{"num_key_value_heads": 6, "hidden_act": "gelu", "norm_eps": 1e-05, "decay_fraction": 0.733, "decay_shape": "linear", "max_steps": 4771}
Each number is 50 + 15 x the weight over its row's rms, rounded and kept within 0 to 99. Layers, rows and columns count from 0. The size before them is the row's rms in percent of the matrix's.

# up: layer 4 MLP up, 3072x768, rms 0.094, rows 308-311, columns 256-511
# down: layer 4 MLP down (transposed), 3072x768, rms 0.0985, rows 308-311, columns 256-511
up308 097:24 41 49 51 57 50 50 54 56 40 38 43 30 68 19 51 67 27 51 77 40 46 58 68 55 78 28 56 71 43 60 46 68 32 64 58 59 53 49 27 40 56 42 33 71 74 57 38 38 56 48 37 58 53 54 53 40 61 46 60 71 55 45 54 52 65 77 48 60 54 44 51 74 19 33 32 38 46 60 51 43 55 52 26 35 70 57 43 28 47 51 70 49 80 64 39 39 67 59 58 81 50 40 43 55 59 38 60 32 63 39 66 40 57 71 36 62 63 52 70 52 54 29 32 58 72 64 55 59 74 55 65 72 49 51 66 48 35 63 52 45 66 22 56 41 59 77 45 57 59 78 29 54 52 68 46 42 38 41 36 75 49 29 54 58 39 51 56 37 56 59 61 67 32 50 46 37 88 35 32 73 39 56 79 59 67 25 50 50 25 69 63 55 79 73 12 28 45 50 84 78 34 67 37 53 51 47 71 48 39 48 59 55 53 49 49 21 46 52 45 47 58 24 51 37 47 47 61 33 30 24 52 44 37 56 43 20 49 42 35 62 42 33 23 52 48 66 49 31 35 19 57 63 51 40 46
down308 097:56 43 74 65 70 65 57 61 63 59 52 82 35 34 47 70 54 49 46 38 45 33 52 28 57 41 57 51 56 62 30 64 45 49 45 55 55 51 43 62 47 54 57 66 53 62 79 38 32 31 54 58 55 37 41 15 57 74 77 45 50 75 78 42 51 66 82 50 35 47 47 43 55 51 38 59 39 59 31 44 60 44 65 75 56 48 53 57 51 33 75 68 56 73 45 71 47 73 56 33 72 40 37 35 67 37 40 59 36 70 79 06 57 39 61 33 59 48 48 87 66 63 48 56 36 53 40 57 51 48 42 40 30 59 42 65 44 38 43 80 50 43 40 31 57 61 05 38 62 31 53 51 49 19 52 51 42 51 55 34 47 42 77 30 58 62 41 52 38 30 47 53 29 38 41 68 18 39 36 44 70 59 45 34 52 43 20 87 56 48 46 78 48 44 46 37 40 43 38 95 73 52 40 41 50 35 38 75 53 44 51 48 31 45 51 49 41 37 34 54 35 41 58 42 60 70 68 33 16 62 57 35 38 13 59 48 75 50 62 31 53 51 39 18 52 49 14 12 34 53 43 44 53 33 54 51
up309 107:82 46 62 50 76 35 56 50 83 61 40 66 43 34 57 43 21 67 60 48 69 53 43 53 43 79 81 40 68 64 71 63 49 38 49 59 50 47 59 17 45 68 20 91 60 56 64 42 31 43 67 57 46 67 75 50 35 44 48 66 49 42 45 56 46 69 37 59 64 42 51 41 50 61 33 75 30 39 37 66 53 41 67 25 36 56 37 71 35 65 24 63 57 43 85 44 68 65 41 45 62 31 37 51 34 34 50 54 58 46 43 45 54 78 41 70 28 23 63 58 52 39 61 46 55 56 27 55 53 64 44 47 56 56 61 49 46 41 65 69 45 24 36 63 41 48 33 64 57 34 56 47 87 36 40 58 53 54 47 29 44 17 13 50 54 73 26 45 29 50 56 51 32 58 36 44 46 78 43 48 39 43 44 55 42 64 64 53 64 29 11 26 29 63 50 41 55 45 47 71 38 44 42 61 69 57 54 44 53 53 25 52 49 35 54 34 39 42 26 64 37 57 53 70 69 73 40 60 22 27 56 68 59 33 85 53 42 54 52 42 49 54 30 63 34 37 49 64 35 34 61 42 64 36 70 56
down309 109:35 67 49 68 38 57 45 29 68 38 64 25 64 24 25 42 30 63 62 27 57 61 32 55 59 54 44 68 35 61 42 44 45 69 37 42 50 53 62 51 25 63 38 35 35 40 57 43 54 55 43 74 63 51 51 51 44 37 54 62 59 57 42 54 38 52 61 67 31 57 99 35 58 38 51 48 45 64 29 49 56 62 71 39 69 54 72 45 61 41 50 40 46 39 83 31 54 72 27 48 68 32 01 42 55 39 35 56 53 52 35 54 51 49 61 60 42 54 38 18 28 51 23 52 58 64 60 67 60 81 62 46 52 60 43 57 39 48 62 81 35 38 27 69 52 71 25 48 71 24 38 79 75 48 31 43 47 40 32 52 51 47 17 50 44 61 47 39 41 41 08 67 31 35 71 31 58 52 52 61 64 30 57 60 52 62 33 57 55 41 14 53 58 26 49 37 42 96 61 40 63 22 25 29 54 25 47 79 46 73 52 45 61 51 46 69 40 67 51 40 34 47 34 42 41 42 62 32 35 34 62 37 56 36 31 60 32 55 53 54 45 99 48 26 21 38 57 63 52 27 32 67 56 66 35 59
up310 097:22 20 50 62 45 57 26 32 53 38 55 45 82 54 31 43 38 52 63 42 61 64 70 66 05 38 51 36 34 37 41 41 47 62 40 45 33 46 58 19 65 61 17 65 45 43 57 52 67 46 64 54 36 48 58 60 40 59 76 33 60 72 53 46 63 48 44 77 57 45 46 55 58 18 63 35 22 35 60 60 50 80 50 66 39 69 66 60 69 92 41 45 60 29 59 42 45 26 63 42 63 38 62 45 39 68 39 38 55 34 42 30 36 72 46 63 46 74 38 55 39 52 59 42 45 54 22 37 65 52 41 37 54 43 31 62 44 20 50 45 53 29 35 47 62 55 62 53 35 41 33 64 54 73 48 61 65 44 80 38 34 52 33 43 51 43 46 57 52 53 46 35 42 36 66 63 34 52 57 61 50 36 45 50 43 50 51 55 43 65 35 49 58 53 80 21 29 35 34 45 45 46 62 49 60 25 66 59 37 37 66 42 38 53 67 39 71 86 52 51 48 47 43 42 29 65 19 80 42 46 49 46 59 59 33 71 62 32 77 48 70 70 39 49 52 33 53 20 29 37 40 76 66 32 57 27
down310 095:64 37 58 46 70 48 49 71 47 70 55 43 26 44 52 47 30 46 56 62 73 47 45 41 61 38 58 54 61 60 51 73 46 36 56 59 60 39 55 52 58 52 47 74 37 41 72 41 50 68 63 74 57 30 48 38 71 52 39 57 55 41 65 72 52 57 46 62 79 52 37 41 59 50 30 36 44 49 36 74 39 57 50 54 45 61 33 49 73 44 71 37 07 57 42 52 25 60 59 54 58 63 47 44 51 62 50 49 51 75 58 56 31 46 58 19 58 46 59 79 77 43 55 54 28 24 53 73 71 31 55 35 54 58 30 64 49 56 26 10 39 49 46 49 39 61 48 56 49 53 53 54 44 34 32 53 52 45 52 30 46 53 52 67 50 51 53 43 59 45 24 37 55 49 48 61 42 74 51 33 51 37 42 57 59 51 64 49 14 64 48 47 58 59 35 59 59 34 64 33 29 49 61 54 34 11 05 38 55 48 39 61 41 09 51 61 58 57 51 56 71 70 65 76 36 32 58 59 39 58 36 71 76 38 53 56 52 59 24 62 64 30 42 52 49 38 71 75 58 58 85 62 51 41 74 48
up311 089:43 42 30 50 57 34 53 36 37 59 57 60 42 30 69 34 53 62 39 60 34 50 28 35 67 73 77 54 44 62 35 56 61 26 62 46 47 56 63 72 39 55 56 46 35 53 63 70 37 36 69 47 46 41 51 69 59 32 34 55 45 54 62 55 69 58 45 54 49 53 57 67 29 43 52 76 36 39 26 51 56 55 67 56 55 36 58 99 45 57 36 44 71 37 95 39 60 35 37 69 31 26 51 35 40 25 49 51 60 40 61 65 55 63 29 68 26 54 38 30 46 99 58 30 36 66 64 38 58 41 30 44 51 44 81 48 38 54 54 25 47 50 79 21 49 55 49 52 54 50 28 42 56 51 49 39 41 28 37 59 53 76 54 57 47 47 36 60 38 53 60 43 55 48 38 44 51 48 69 74 39 19 67 59 52 47 19 62 41 43 42 51 57 69 61 38 58 42 13 40 68 51 31 46 64 59 45 48 60 42 57 47 43 52 38 48 68 65 80 38 36 68 42 49 51 62 41 46 45 55 75 71 65 56 48 31 65 40 51 46 65 39 32 51 63 35 47 50 24 37 38 33 54 44 21 37
down311 090:52 42 48 39 51 45 37 50 54 61 46 59 56 55 44 46 38 26 45 30 20 61 64 64 45 48 54 55 10 50 62 54 42 57 42 34 70 41 49 46 36 37 83 52 44 53 54 18 42 33 28 48 51 52 57 64 39 38 53 73 60 59 29 09 59 51 48 68 65 30 46 33 44 67 53 62 46 61 38 55 55 13 48 48 63 58 39 42 65 29 12 47 68 57 49 73 54 69 36 36 35 45 84 54 29 31 60 29 59 34 51 58 46 68 44 26 25 42 43 56 44 48 67 40 66 46 60 24 37 41 55 63 50 32 79 51 39 63 47 48 38 45 51 63 48 45 48 47 37 46 57 70 58 87 75 17 50 33 29 53 30 10 60 61 61 71 53 40 46 33 65 62 51 67 58 63 71 66 52 45 35 67 51 25 58 62 24 55 46 55 60 63 45 49 47 28 54 49 61 51 16 71 63 69 00 42 73 73 28 62 30 58 76 32 46 36 69 44 21 47 60 39 51 48 54 41 67 57 64 56 69 12 54 59 71 51 71 37 31 35 56 47 43 35 45 35 51 35 76 55 55 42 71 50 70 65